Weights of a small transformer language model.
Architecture: RMSNorm before each block, learned positions, no biases in attention or MLP.
Training: a variant of SOAP for these matrices, 378M tokens, 2887 steps.
Each number is 128 + 32 x the weight over the matrix's rms, rounded and kept within 0 to 255. Layers, rows and columns count from 0. Numbers have three digits each.

# layer 13 attention query, 192x192, rms 0.135, rows 77-153, columns 144-191
114178113058125111152125115062134159180124108118123133099101099166145082114082125095157137157120080115134064121167123083164125126110108184123141
145135162141142157164176153110139143164179139112159166106152136146087137149138095198135164114112089131120126107111055176103140178140164149095100
081107111143155086173144133137102126158112070087138127142151146118113101111106112088203165131140114120085102124159102130124089147148068170150137
148077067129104105126091136092123182145072144119170151164119169208081145094149144122137122109159102147147149140137112147090105138143137123097127
110094146117138166165065138130142116118183105122117122117081150074081084147125141115106099112087147179138110132076118149124142131104125201176117
093130216124112139100188133132102103092133104153095126156175137132073086179133134065113136147111157142099161183152102133131161112067094111074129
141128081076195120070103089166119121134095159109135103144170075181143116111174115162062156129119124114190125150115155086152103177144098092180107
164194197149128115112086099061135107115135120125073125063145144136110144081108118124120055158076102149084083123123142073120116154065121084120115
126133082108133136140116125114051181146102133138130116121122119100090147132146187090107135147106161096130115105118120106178183113087115140141082
113133158081173123109139142168108083183151155114110136131095159123113154079125170072128151148205111115129146156111126137156130131130099105132174
065122146116135113128142136112177139086122158064140147126094136165187156047109103190143129108108134127135172114117119080175082101106152150179102
117152102127131170122123082176107097079188129170114178134136114112108147172107104063115113147198161120115102120174154122084115126117146148112130
131208174075137144092143160142101160139113143099143122115106195116147112109156118163135167108142136101159148134072135135170146164106150096151128
175137142066170113143166169126175166161170116173179177139162131086091109137108144135197107096099165160130133081149179104114113120129162141133129
164137152156114154063138159059097170152148134138201137148155087117132101133133146162119158143151133138088132117113117107140090110062144165125135
089113190077137085103132131151107146135095091104147127103149134139098147142081151177108210091109103041149153063121097104134112137092157132120133
151150113108153153116131092106102139131106180137130088094204117127141142122100112143124083149145058125153133129111146114172142075145122145091155
128107144137083110154157106171139196165114077185120111103152121133195144120136136134149094125100122137098132124217128127135162160136133145138045
085094119137161116125084147114038176164161133057140142137102101155105134141143119039080091181149173150111160117185090056117140111233088077099153
109145104125089107157151135118115109108147091121125073187186113109153144130132140152124161105139112128138125134103128123085093110080160151101133
119118086109178126128140131123143130078121086146127097161130092149117093113164117150163110179097152142155130204099124166125138074146138098115124
130148158104112142080136189141140059120133127152121129139151083100140100142095165122154102128088119107134160105153132155102152138091159073108142
148155142134112170071123107096131144159100098158152146080096127126078130092127070128143094131154161149133122136104135116089168152115119034172106
101110132197092103136178134138152103158180145127175127139128116155106160143054112100193146168185123116116186128156107115126168130074132164106149
140149150088087143131129096160166085120087147152126116113141146131101127093112197154103187118147108149172125148145080104170143146124211124148165
124151090171142105144113148108114092095158077132129112149110120115125112128145108117082136116093145053117154123146114168112076108151116113174074
172145089168114087165036174140128125147129122190053170120113161128143151076106104088099110109115132164137145138159125144130077100145106125110096
199129164075108126073152101155146182125104159029153103114119119140106098100113095086170128127138175148145138129124153139135127139096143124112103
096073090145115083101141126189086207098135132145096151120172120128134072116149176122101119140093133213120106151128111148092156123193135097077112
178170151098132122138124158177108111172128088107141110175091132125127117117117138071126150150125118129093094142088106168188113126139177173048082
152138101129137138139102161114162163162162156081140077103082145136077133204127137107107147154125079085140158153124105142092137131146128079126143
111111175106113148125157078095145103133101107160131165149160124180128106097121148089075128126157131186150130171065149140160125122124108179114144
116169206123094125127077099130158170014094132146110135093122129147092118104108131136115136109122122134133129149126167070103101116142129182118145
087108120183122092131140105141074130149145147124118112148120104124169150157095113114174179129113092131149138158105157123086144147077141150131116
108156108110196125123129109142129096174129176142147171097149063144125116120109134159161085105068133175190128162135151139105127077100146159112135
074130120120187126080147093120113118157100125182127110106102085088165133056120188089091139138116136170130123159138150124122085099125102167166130
118125114125125127138171098166119132111118062084161167149157150077097130094116129097107180124207094149093145161175117166067125144141131140109132
151105100121124147136119120135163117130176113095162158134100070138123102134085066137157129061175161136119159152122132137125094161066127120131104
069217090150125150124087112150093122132109155147171103117105169191091127145097163160104107104078168162137123095085182131142143160098143175148195
107136105128142107133158167130188103097140126121114132109105108098154118137175108117095143111118097144129185109103096122143208154135139166142090
159150128179152132099133185127179135145109109143129176130063081110188151166119106101121169108127147159076090116132120138084161066120143107125122
123182148155154102136150118150136167098135134098106107154177185094149106164183072163115142110103124131125180161113176070102137139141187158171117
086104094088155107093137093179150074151131071081119108149124124086136090132089130080227146150109166130098178101160114084043112127136152116164159
107108130121119102140121116143148110109175113125104130093121179071097118160066145121192124128161166077073183113128096107129170143079136095108138
114142119145181154115129094119146140139134073184122150091144115120156103157136126101074174104085112131125123112124163118109050078102100153123134
135131145115153132189102087148145141111054179060124152131101163157160141097148138067149161044145159156155149095090096125118175108135091084132095
181135110084121079121105132122120180069136059183178182129130083126094142156074130094124120148156045150102156159084091148124154109176147089119114
177105135133140169142128152125143119132066154137142146115109080146118074125126135143112086169120145181139119133135164115103108128161159137109139
106146111146098153117134143086158065166193157138121154130108115087138091127125140161150128099143099136067137129107150118077146162144170132134103
092134108174155130093118166121138155110104108128106099125142109136166128114186139085085114124183130105131146155091127139173109174095139110118177
093177197116172111147134037162147101101161106106151143145149144099149074153122079078140112144114140133111132199140090130179108137122126138128145
150083098158104136135105118151140167225144087146090103083140101149118168144144104098114159111121125023116175106185079163120100122119172196114108
153155140134121113145108182104122130140112130159176101080098134085178157090176159128153125134126151094153101173097140125099150134137145133149090
202130172137059138165126147134132117139128108118124051137095144115153099153111141171108138112156143104160093113144193086124151177139137148150114
130143150110144149127192173126087142175117133114164140107125162098158129108104095126163124073127126190151185118155147153139127088149152131108166
133104139144129179132119153138133123086139071102128076149116164165112110088128100118103046119164139120075132099179110142132124139186099086179158
091131147077174097134166152101104141134121126125150070097072126108128162146101117133073138155036130118091144062169200113093146178081116130144107
131151126117123115153150114117161170132141160172136121129178145154146125101141166095092144124121144144179105130138120173146133130188138135077121
112114077121054163155119137124166108110126117106097143131116150121128102108130147082141101154091129100119101108126155192105123145135130133100175
132144104075138123123134152099070223132085090150176120079097074144168125134083121134083168065154135140151152117084130130129098148135090167127133
148133067210160177098135116145126137131123161137096130090153066125137157103172164167054107118108100111130182153131130138178149154157146179122124
118143127117116123153132095156141084136141148136128123085087098114095153158153153084136116092104182189108092165140138169120111092144102167196114
165146116140102143052217157172161151120133115179172074128090151134158130106163078180160118165104090140096180120128138168090059153133155093162148
087119114103116141115115091143083090126090140154153125172150180132133123110169129130114136160146135169146169091077111155128167070145091158166145
114100139173154098141088139147162123120097132085146166121119088098126157097110143169128118123132144151131141148142138168141109158117092201099111
127136103106155103173115162131186084110115163104155181162141130101113139135173122132123137106109110129137190134096110175182084142117153183180187
060106149157169084133149113096139133144130202119087112140107119140148120097122088167119121105142109074150117099133183112147160153143140147143135
155105153160100123145123130138094146140143150137162149070163153108181126150119133156160094110115161104145123136100126122167137140112072066142172
099122137121113116129143117170188121071126141118095136135165145101094168086157111149113135125117142157151154083100108120131080136090186166079102
123092133074101186131112137138133098154091154139154114153104159147073138138163125122112115073108082120106106129100070087156119143079108158115100
068115149117102135190173140115152150079099106121178094094118189120112122104117103152156149091142166126142101023115159132118163187127156137131128
139157164102120108146150154141156149114134155160194173122108101040114108163116125121145142126104108146108124104154123115164153131125134170110124
187120084130125100126157118136146133176151126090141097090097131143194214160131176109175175161179118126129087145154078124171096139152112104156153
148130160134130091143132127122117096095060145119091168117100181175124115090103126144123104093134102193073155131157160141148140167150149122098120
162121079126092136157125176111136115132101108150062134068122162147135082124102196125168138121065152127175087079127080133151159100107119118137148
106131093131174117147144167146174107159141109063130095151119146135156173136114104049117143144125108136102144129140132108112126097126146082142129
158175109116121117148112120145110128109139086136121094138130180166139159161102124144121132161117116160148097118153112114147138071144098144127128
# layer 13 attention key, 192x192, rms 0.139, rows 77-153, columns 144-191
110111184135113105101151134077163139134122158178117137062122132144128106144156166153176089111074157096174108099116156131146153167161126131022101
141136117074110142124107131063163179130101145127162155135176078080087102136116170167124149115172083122129161153146067135088104144083176084139131
090148153138153153100139162104199123094104125119121100185136131137134150105132127098222109169104101085092110174164131120118109137180064145121146
105116119169133145066136156117100173169063135112161106158102128094130123152217131095185183072132100113108126179096130133073122162128072120134135
151117130124107163101148111103117103105120128173088143154095154108075125140121153121117136168107134102139091165118073128080128105171092233135154
126159128138062067118127108084087106157123085167150102142091115101135101119189130156134141107098111087131170168124070152129144115135127067145104
135119102120178157148119112107146153097111175124113141140130143206076167111128087121081088141108137132172189141100139109142119150167127063143127
195160102085083139078097105125103140144091134135098168104136116159109068139115151152147112124171124106133102079109142080136085088112184086104105
115144155153145148072165121109095191127145140098167092130129155150111160113153113173071147155104173196138118145103115127186113109109100121159128
161099103134127087157097099117081091150119166110123163132135113130071174101111161099164105142102116110065114134145131131128137121097126122113097
090133104116144108126127077103143141089167137064104109104088092101124091115136102180100121086122119036155139182146143086074019118060176111180199
058172059164138099198157082108184162069164150177154106153092102167145119114150129081102083128116148153100101121151149096125083120183112156152128
165148120149118144115094163146125125143138144104091148145090115134143149159165129176097157181149153166147201119093098119181121134109155191094084
140156157163102145119152081154123084123099136176105133137150144088051130122154210113166119114128064138135202123132113134156082145115170153123128
123170133245114150087154122105131089165123141184198060124070115075112093139137150154097146147113136080126168133097154136127107107073145075128082
053141097016122151153141076132167142078117206146137120115149120128077095105123047237068140113175133110147083059077099118137089150126175133125126
155085106153190138127137139164149085087126150167148110079169144113129108161120106139097160118116116121138149109141150170135154118133175115145168
160087149145098050089129083133127176109132099149106111138087074151170117072081143102181111156152138211184100092151126097153173138126119183149138
090122110084150155133195116186072098120157158135102144180141167149138159041184145083138124200113163167134115145123058111099153108138130096073077
130103132152170123141150082162158126103160199091140140104135128062114084111142089146131142105103149128094125141079095125106172151126154086154163
101145099155145180114142109115145110073168173141100095123059153158143149156194112182154161161157135096164121156161096135125116133119097125161088
136077139066160153069131067108123157117114138144092150149076111177142125159118193110136144088170130089122130101081079120131127131072152080133148
198156121068139153109137114125194074169143131129094086163071132094091179103112105108140078137143121120111141089152113161116149122142130117143155
133187106145117124150135105114161119168150108128121112071129133116118117130110108093134109185181113163110179148188115147113167113116152148114092
140134104177127142149109141131143117076084142135106091173104142106127146163105151193100150144144117190173068192063097088147105182098174161188144
074111138168158105167146172133169056104093146209113102100131109131113129127096144141079125103166119139171190122153157174094154116130116166109115
128148107162094122181084098157177148073141109161106117118127108118126089090137155159117110091064166144142178105102107097108081150144102129096087
156160129131106126098130109084132144092151123085150140074101121135184068157100139060142125132194115130125107109114116119159115134141168128187124
075059095069123070152178128109099165148066121067110132171097134125124124135156122129116116161046152183178058114146094073097141141114074189126052
111160154128164116136112150143143087131123151107121148099149173138123119147150142076135068084109092123106137130088078116137106130088196122074130
161194149084136105134144086118127142096140123126108138140165146144163103120159170136130145126114137100145114123172099150104145159135157115142113
117146115146176101127119174139093127137113119187130137174157118107093146188144130104136093127145138121140128139139145132121154238113098155179155
080170129103128130179115168144088185112083089053144154141170143115096138137123083118104134132144105126168134137162131142133121134154170142101115
089133170147162094082123143102170115147123141097117145112126103115166089086071068138123141103132111064171140092144155097139065142103084121100133
074139102100119124149135122198146111164119180067134118122128064123160110165112105137167110115074131111173120106148137150107163110106103147144153
104156104182126102063154118088132084109141198169117138124125150096173125079078113135089070102167146133121146124200139127149108117168049121152126
084114148129088072128110108138116170060110082162099087150180118113126142120066165132163137183146116133104157146124171119152112136088139140124106
120173067120116150134112148084142106120088130074180137130079163109095177121134099160081092112189135084144173114142120064148129110086130175172135
063109141170106114142142133154140111160155116106104136104156151109125121092155126111092154103118134184172039102061147186209073113085103100133138
095130130204125092111137173162138145099109126132143106130143169143146165148130113053152086149121130143084172064089096113129172099168139136149129
102159115132075124120144154150154113158100091086060154160099100148185135141122131122129153078133133128130130143154133101111158128116157107094109
130113160175128086202078096140168137129155087121124097115163124196100107151167149101157105178164073104165138150114165126128105147098135098151170
113120078156130141146122118192085123175124103140108096190161144102120151131126165103176103156094100121097204120129110105108132117181123193187120
080163103140132161149096056104153161129156140070139126135084189098140126122107133104119092167142190086126131118142116128070081098132112085183144
110205131158175144150075111113095167112197115156148126073182128116155137152113105117107105086129131191118134177150133075079160063145137163080117
093100100212158162149125108183120151149106148041094138135080163180126107132188165092117134129129095155105202129174159109124120131098100110125098
154110104192153085048121131173117090181154091122150096086116128166124110107133128121139128148115120135158131168122133127084111144110131138117139
182142177175135058162158187140102134146131133118177180133133160095109114120106144200138155146171150117118106113138150077131201095122138110059126
114174109135123100123111158119099108148098157142116148143169059153117093177115133149164117108120134172080124107124156134115119141120185150162183
101129139094212124134138138120123124110126134135106068093115119096168141125159123147135159085104162144117169126128113074177136130113148046065135
131181163103117102119111092158140092087139112124127091162155139125123101128145125144117127180144107125127094098140092103134044131114150134123186
100155133119102160144104129112153161122100115160120156115145110117152136141107117099092176106101122083151149076126085075154124139061158080098099
072111165179093166171145157141112097156175096132152092085077124068119140110117085144126099104105106173120175135127166150142190094125157074079106
158135133129065128164108127136123160158126169126112084115125133124176139167101119190121132134163096083126134109102135106168139112102141141121152
152126126156144158072151173122125151149105150146108111129175125078140129178068160131154119148130179137126125132155107155113128093123120101161121
157135143111180147136111102192157117122180161095098106148109140096102171088139125150126108093165133194125174086139119069124127111141040131058164
154090136148177152131164155130107142152134151128105129114182140132098144179119106132144176158040099113152104142174111126105151063078104123098101
136134118168144100166131117139127119136139133132131097135141214157124099093126134127171103223063170178166149136117072137119149161109109133098103
089043124109130146145126141072121165173115117132137167112181115078124115112171141085174131197112100091110090103097146163112143171113090119128111
089163119140143138174165163090114134085124042109190143104156088110196147125054088133158168165150132135162123074118117088142143136160092114146141
185142102144113148068114176108129134143115134179142127139131091074070159101141127167045116095130119138118177194149122134149126130133137090106180
082081123148104143156116074169118135171122149110073129152072129115091159155132131083160107093070071145083091075174189166122157182104101153093107
167150154140142141072087160143165108119133124161140080126068159132156222197135121157129138194140145188119139146154139154139102162114154081111135
131158144107121158148123109108122067204099194130108118200093208095131171136153139173096125153154135175133202104116121156145110091152192169115167
097121130161174134153135143073120143045121133093119147132108145104133163110111106146128083156169138137147089111103082164152153113158126113146084
119134081102102149162104183180129087091106107116127149151138176117081136142196108109125137179116102133148105170112173119151144145081143196201088
087138090156184101134131085136146121094063190137151096136091142142113153089071093144141089119171091138142124156097101147163136111099130102138099
122116126077128092139142068124147166157170174100180132053090121061162075117060116153109119152117101165101135158110071095145085081112069141133140
152141123133095091112124177175185117112124153174092082098152165117109172153163122109127087089106108075133144093128181156103086171150189139149116
105146120094133151138116152188173124130123154123152153152141135132143082135152120143042153114087086125126115162152130157142105125124155146087092
115100122120106150152169093132147157088079148171146090112061151150076120097123096163114130079081155116152102038103088145151107164152191086129144
107159126140106125144181094126144143079124134139150120126169135121098130181123105102109119174152147093166099118135106162184182065083178180103084
118156109139155100114149087105100157141143138149128147112085119110150159091114181130185134114170124188133114142156121139156135195145126144148118
156110157140132140128074149128176129150100112137122137125110118186091149130137141161083124089127081138116124138140182104106140121116081122148135
183114125137129114134150180109159075106050127106084149094111083082148076122097102131152136134101106109159052068126130081149196116137171109129162
096091153064143115158048116128134090147127105087106132160160119137138186116115136125125154119130075134122140073145165116143100201091164107143145
097166147120144154121144148137145136116102067118156098094133107132111168138148134098147133090128124124140134152117147184171156144105143145161109
# layer 13 attention value, 192x192, rms 0.154, rows 64-127, columns 144-191
114126110146119091101128151134110150155153148105129133209134131156171140114114108121084128075077091099090090156091092175199162184072131156123100
120123105118071127147142158148134123103113186100121167164123115140176100115161188119151091082123129128133139139175173124161152172160106141151101
142114092083116151073195148164095086118115133147166067118109176121121097172164062105142140123075072146100201122146176157193122105115128131118136
164130136113144146147153193116098139143106109134162145134117111132142089092104125145120116096081162083134146158147168092137134142112124148137149
107125090169129111122116094154067084166151147190116109103196120143118116131129156140151139178111070116120132124093124192118128116089182126147175
136137103167106124172153127167113089166092135100108094149086140179131095119133162132116114149136113088136181102052140068114125147172151127120159
096114149150147170072106077179153138153100133116094117190107169085159141118153129142141135154150153082164094103106155161187128123137091127156111
099120125101131176141152152167076143135171146162098138129111119155090128122084089163128152118118172205095074071125100063135064142116099128116107
143130155124106176131168147100154062102148144128114124175124113136148148166125102154099103124164109099152125088119168100136082187083105105088141
174146108093132168162112170156179101134154102160086138144123148128115105114103058123181129122143136134140148140120117173134129152152139136143162
130096116115115093064138069125095109123110126088212096094116106163174161139130133139162198117118121109137106148075112130131184152134124147146135
114107102123105122150121170063144136120092147096063128155081141075131106120090111115106164129104121174131161114104122128102134133175187109121135
083113095161171111124146092166151171194138070120163124123136122097139142138134111089121152127152168141125093112098138116131109056098086174152111
104110074160148090124152076170132149155118111129119083120155102141179129127161153192136120184047117137139109094145135144093084061122109136128098
125145079148115142146134108122143107092124128178151156145134155140157145094113163165197053124130119182106134170100109159146160068068150156144105
142129189157090112148086099153155131160074082098156090091102193124061166083169099121123152172117149154156109130073146078154149155072074107097182
126095168147090118128094139091136126157144151162120127173135135156129111125143103124119126119151126076101148108168109171177125119128117144149105
075161225084152187096186143139049121155161103173105139128070088100128133097132169150140171122081077121130112147154206089156119128133202139170165
101122110137121133062168134163129122143104105091143158142112055129087137149140150121165158164121122087157111157097053093068146123086085148125204
131151136191179118088148117102088143105172133089089118192190179173194155168215114124149154128161161083146074124119039141127105181114083127116086
153126195097132161105117122125157082110127193148155124102114107114091156186122095053150139088099104125174132068133138140106121131143079122099155
136185147096109214153120185165150134182113169140127147162138103132083098073158127063062172117159119093145136101131110149088125188165196118129227
113101091112140141129040136117160133136129155076125124151160093098156121154089180175129167123115130145137140110083134090118110168126106133100117
117193102108122100081169155143070111126123154148111153141107095081122133114096086163092079152147156165050155121099147114102124182135098112078152
127190097120113119114137195101144093156172140097127118096076148076161105216137186159122175130174101109139135117112091164134136116112101111112162
094090111112186135129076171146125141096156140176140107142173099168187089215206131129141127135116146096149155051055076114095165111067170155205185
133086171135091147153109181119131129112090129132108123135116128134116146181088134123140181142064129124133066084141106113117147175141110179138156
150134135093139166112154127172163148130128143077091063141114169147090157153090153136151152143099098125110113199109132117125155150106146098072069
133090149112189136159124100152096154108208106137162116118127095168169140150143149140144132096148126095114133122151101113082116126114127142151137
143126102179116140130091144121151140139134139064136120161086080146139148111143166087089107146125109183100166108081073108115107187119101164144155
102153136108146176085118134163146189169170103068088093163113110171186108150153065115103120144158184210099126121177115069111145168143044174121120
075108178116109135124128161153115122116129164079097130171061101115183157115122158115113139159147114131166120150107171112137085157130163147100146
108155140151099115093109155099115095110057184094144112096079122163085113168107114090080100166145084098160166133144112137131126100148101115126166
147149115129121138091105090127112145157126106130146137109155109146132142141146137158116149124152049164092144125128172127112107139179095131135080
129156146120111057164110099123103061158120134130113121169121138132134127112090108080069102099133128087110105188105091160129102117091102133118162
109138122155167159188112131115134156147145151079126129113152148163071103086072101121080114106126134134106104134155160117133185145186125107116105
120147098163168103154145119137118130128116083081126146118094136150134109105127067138123122092084110119157139136149144125152071089162130113092145
114176078090096172138101144108140125077125073135099170162150071114113136109064164095165163135065124130059123138187123155147139141130136101125144
128129159111131132119146127117105176121151100133118109121090137169138074177106149111126148081124144151078105131136176154162161112107063155133149
069099145107153166157199181135119148134098131092105101138071156101107106124121168103090143144143127183134142141108148134133147097130161144128132
084135090144132178145110134089087160069100109134180171169126083089128094118133115170146157108144152148159139114177147146069180120138112187115141
111172162131066120129153059180143165202136047131156121132067119099102116142181079130155090091110144127136087154152125110095134110140141147126118
166143083091173184091186088132159103138101121123099105143143120152116171131178132176094140136161117151114135181019121116100167061102106148077133
143131168116151130199114147140098118103086096109176161143112117121122102129109119176106136126129091138146115131159107120140142130118096095133066
120137123142058163155144156162166140140072079138082143147163124139126101094107140151107103121109093122089105147196102085158167097112115107142132
178125139158158178132095132115139145158155114064067148098134141113108107162099117145108093171128128101113098141140131125143154117119108131138168
121109111129138074142102201131120109143109140154104163144158160108153160075103067136066110129118156119127140153131103115175146101149103103151144
152152102082132108186071136089136171099125163056088072144060126105134117154107139125119146145144145103119149082155125092129135110140047080138119
134143140170133139102123126175139106184103187055111116127060100171139129185125163099152068127125120131117116133116127161108102121152180098122131
140112152102082159104126116149150140064170131145108061126148157121104092134153107199103099101111138156183155115157101102127115152066091165156083
108159141149086134124117059087147138170165101198086094171123096134130096098096160170139156102136146132177108138178088087203065165132145169106139
108115096121096158080136122132139064081081085125159098119125098135162067093133126171116129172124131114159110111136100136055182142074094154100108
119110156118182136149128132121148177100125100148093124197128107024119110130069102135083131166115082094142081131101105149107071103137105132137145
119147116125138105112118173109107101104177154121174122132101091166080104132129134133133112133086101168146159095121097076150181174078100113160089
132143149128049070153101117127136140074116148136131047134081140140133075116143144093111156146168122087140122158134110147144136134119112153171112
166138128113124165113149095164135111137160130117106094141121097149161123079082095150106163144069169057117086135152083148143085154155086133118134
111086145151120136096131111108135137121115142124147098131132163147090117130115140131111140127136116061133084135115139147135153106130186138135092
105145111179108170169109186134100184128173130136155112116151171134064143106123107113095117101158105141151189151174106129140123119064188147157110
122122147092064099150094105122137165160070128122156139135164126117060122137186100137162170181161109143174104179183105175114144084109104085198122
113120131119096154141111047175146139139138142147088079143146102127109117154192133179108093113099145152130170114184097121141158097162170146089191
107146086107121107094112141085139187115108090155163109149131159078109139095178100162096162090138138135155078128232130116175140142119169210147134
125151125141132146118106117120161135159135111121125096169156132126045136164070150161087144087090117158161081181125114097091170102175116166133129
147110156135126106125147121123147157093168092137082154134123069168152147117189130086165140072130135134101135175099141140148147139146138141153153
135099146125151126158121079097126086171130119155131137141106104111162156146098168180102113167135178124120089102130085122117147136175123162132127
# layer 13 attention output (transposed), 192x192, rms 0.143, rows 64-127, columns 144-191
113180090098123060135080147134139143149101111102183146100153136115099114103133159115127136131128109119185149118156136111118094168164142103129146
090111084116160139124148156098148163136124212132127145087102150088173110093129112162110174093119181140075183114158140113180102124188105118104139
129102121107154133113089177148133142135130122161194108086153067121090183088131072159185113121091123097179169084071138134106118069144106104200156
107129107104115131098131093084110162119141085140107117154132134154132130112088127150125147125126114136150110146154170155143102081121115129103218
109145123109131122195124089126121172113153080117157126048064138099113078146129130139151137053112178086117078168115170138136111110169146135104149
128166129110136112145131144134068134107183151149147129150121099076121144064142120105074114114122150135138101153122140109185159149144115163083093
134159094191088089153115164110137109094135119203168137109106102142131104144167119164130117125121125109105051110102088138139081079123183131117179
099115135086094147129143136080164137173127110116154106124137137117095116165133111141111167137096166089159120136083136167115138137150171107118162
164095126114109171132073150133089149154117131130144137091091130115160183046121116169145115159151105141133133135079158094112137084133120125110118
163155180095158130091127145140115121114149127138173130093146134189142120109111154138166154144197150141119128161114136089097128120124165125087130
089129118144131144133155156132157087067117152151157043086114146116153139092160053130157067097176121111132129146192206119073062162122172044160165
110142124116113084127116170167162098109156153108132153143100149151163101162127067123177180133183156094177184121124187128157146144149170151143160
135165099116080081149118097138140151133134123132080134149217105118141073193129095171162086115102108174113122132114147141037107229086197164155091
134134113114100119113124152078139177094158096178147151132118103115131100129038096139153106112105106173123168080157135129115094126121181124137108
138110165149177114145152170146138148129117152150091143134089123106096111147074139112113101105100087106107106131134156133121107131161162160092195
184196121128140118108153101126111151089172138113155181149122123131145101139097182155069150139139154155092179105113116137151179121162151137199128
105051113125104088127081144160125119129080157145166099091079112145136135116124206057106139095112144170104152127151095096104149108102119097147158
085170130152133165166108119126136171131058132147178131155148175142079160178127193093122114140103100127134126090111076195108202170158167162100161
148170084180111077209100143132171118071122115078151079129051106109119130089110115088088112150122068176114103155132122127148122109139121125130136
135118092136116168174132119095185104148137108131133156091186172095040092118121129100037118136128087100113139103118105138068093112123171111065172
142145140135170125141139132146176160140140147119075099118118119155209183152128154100094081191170132197167113140120119137162143158145113120164098
185120131118129046059094127147113091123126069130111098138105125142151138150105171072055161124113150084141119159092087130142154156142116167084062
108140118150139102107121142156166072122077135151070163098052120119142155100112128167133200160127163105123131141217117137138132112137059165125085
152117109134103165152161083099131112147090142098075061088152092120125085117115138169123183154167126128153132111156120139108173151133152153135107
122085091114151135136111126156108112121102138117113153158119154107148177114152113109096122177095113069180143135150140151151169159101116119106095
140143155153189139077102078091179133162128070178119139099116135141193133128079083137165184169121109136174136175153157133132119208085170093138144
139147138037111137043154130127122101093131095074152134152184180100181105206107169096165084130114123142072137158168146167149102116119141127139110
094104142114102139115127191162062126117153117146089148161151118099159202147086093150104100151106140119125095124137190120099124182120028127151153
102103121169120097181137110130160088165121135125156175138122138110115139135126088123176112138164102194181097138128137162124101098152115115163097
167146149074151160181137127161177144089137074094133094099111139090079171150126146172067151101131095122126130138172126084122127142116136143110120
142142134090155132157174064093107172188054153106108101098134146155168143131146069168104163179078146081143156078092163065134105162112153183143107
098160093104197119151108109113100127116120174135093101082152182162130099155171120185103091192076135118177142144094153175125148162170110108140116
167106184037130143173097137108110111114175130129131189149129103127130145101164081154161091136091142146129101158163130162150128121164128093100129
098126110108149141140103146142132109114091108082116164124161139141169117105078119090169141155116107140134154136132076105107124163106132132173097
163151165122135055146110221127130146124132143113086111120117083098107150147101071151195146150125102089159115119134124123079169152102138140122174
065133105078155103118167091158155117068151148142124107182117124129137177162099125192124139106157145092095193131107154110183126130128107152172143
139152125113138146171117199110128039148178153113114120195134133148186121157075138097176137121061163163109131128151154153108146099161110148115179
098146130060140112036153109144136148115105137155166118129131133146124156124122135152099150120150141109170128110141129109135043128104103171109185
151120123105146123097081099202152105150079146121106146125137148092097137151160155094144131128151141114146144157146107135097140096110097134107102
175124108178078060152089076114122140131136102117112151167127163139095135132118118120181157142060123129104125140126089068145115181138138122135132
140092091150120116111099100110157116156126159084080160107106162130193151155088092089127138100085091111128132124139138073166039123077121107034145
183145093157141106154118109134065129106121127142108098172184143124114095082106055106103156151118143096112156130131146155123115147167125120115119
124116194175134191185108144167139101121150114083144101096156132085128176136093127098146120121162081105065119168115118130098108099134170120167147
073131120162170143124096105200165154127124082131125119124139119110170170095169124151118108137106179151150177163185114080063135163119159132157122
117137170099089090083095129152130102126157156144132170113162122129138136121190123140144103116125149121198099127056113183112052113110132122152110
067141157079106123149164097124087109097106160148168107134090135162065110108118103136206128172138142091091144157133104123142166089140142107102115
103108180101147098136097141161138096104138135168139127148158113082108147121148102171167100143126093122102136132172172116113150132130135099158131
144154119169116170105132090112161089156130104210136139110194095140111186120102105130139130066164167141162072092153150127141134171137174120165190
120129111115148133153110138138152169102156080103171147075179110098119091079134121114191145141173161105150142100129097101103139154141099112132102
087140096119142125125167157110070124135129090124159134118105141155154136118121130122095135086121143122130137117147117211131130151118186118147129
155157160125143123150119120131114118091121112092203110114125177088035154142146140105104096102135139136175091134144139103145116110101101122152150
061114064116135121193102107136090129126176114112116130151103142164103133152086103188162117167116175146167080122162155176120071166150136110113123
122145134153122110079136146166116076161115155153120059143105153177119124102147110116144132118118095156159091167135165097151137121114134107154124
147129207121144137149094122153092115164143188112105110135131150147143128125166130146169117071170129136093159083146152133200108090131114152119181
116106111125081080090141127135128192148117144143147187152095107095112136094098105168132144080129164183139122143102122067162086127126140145087148
126135143168194151084097107128076171119108170109144058157158133145145190112131181136110126110173053164171181091139150134119149092129123122192168
179108136088074084126151178146118139127087097147132112134172205106130102150160140157133120140147175178108126105106139126151104167199120132132128
161169108136127113125142138116139077105101137159168118168137131138138100083165058184137109161087097170120110072130102039120162139208113140118073
152135149077158127169120120112084131128153178124132094103134148144089132060122132081107102066076094155147084117112118124109093170160090103098118
150157121172131146134166118109119157117150137132133094182123147110170110083123143152120205137128090168090055112185165127158084127074131093153087
148117125023138135143155132196114141170132063147124134137116125055128101104177099157133153164065092144122132141121094124109074117137111126148157
116142166149175111125115165131127164151133136127142099173148097137124129114136057133108099060129156195080095117116155132133098124104152158161147
131104145127123145113109084134089179097101153113130109137120164113149161082109100156151146190156104186146128120149163120160115121103138088096115
178162154127105151145150155210140106082090078135113158130092168178115143124127142119160166121119121121159132147185143164117128074114166103116121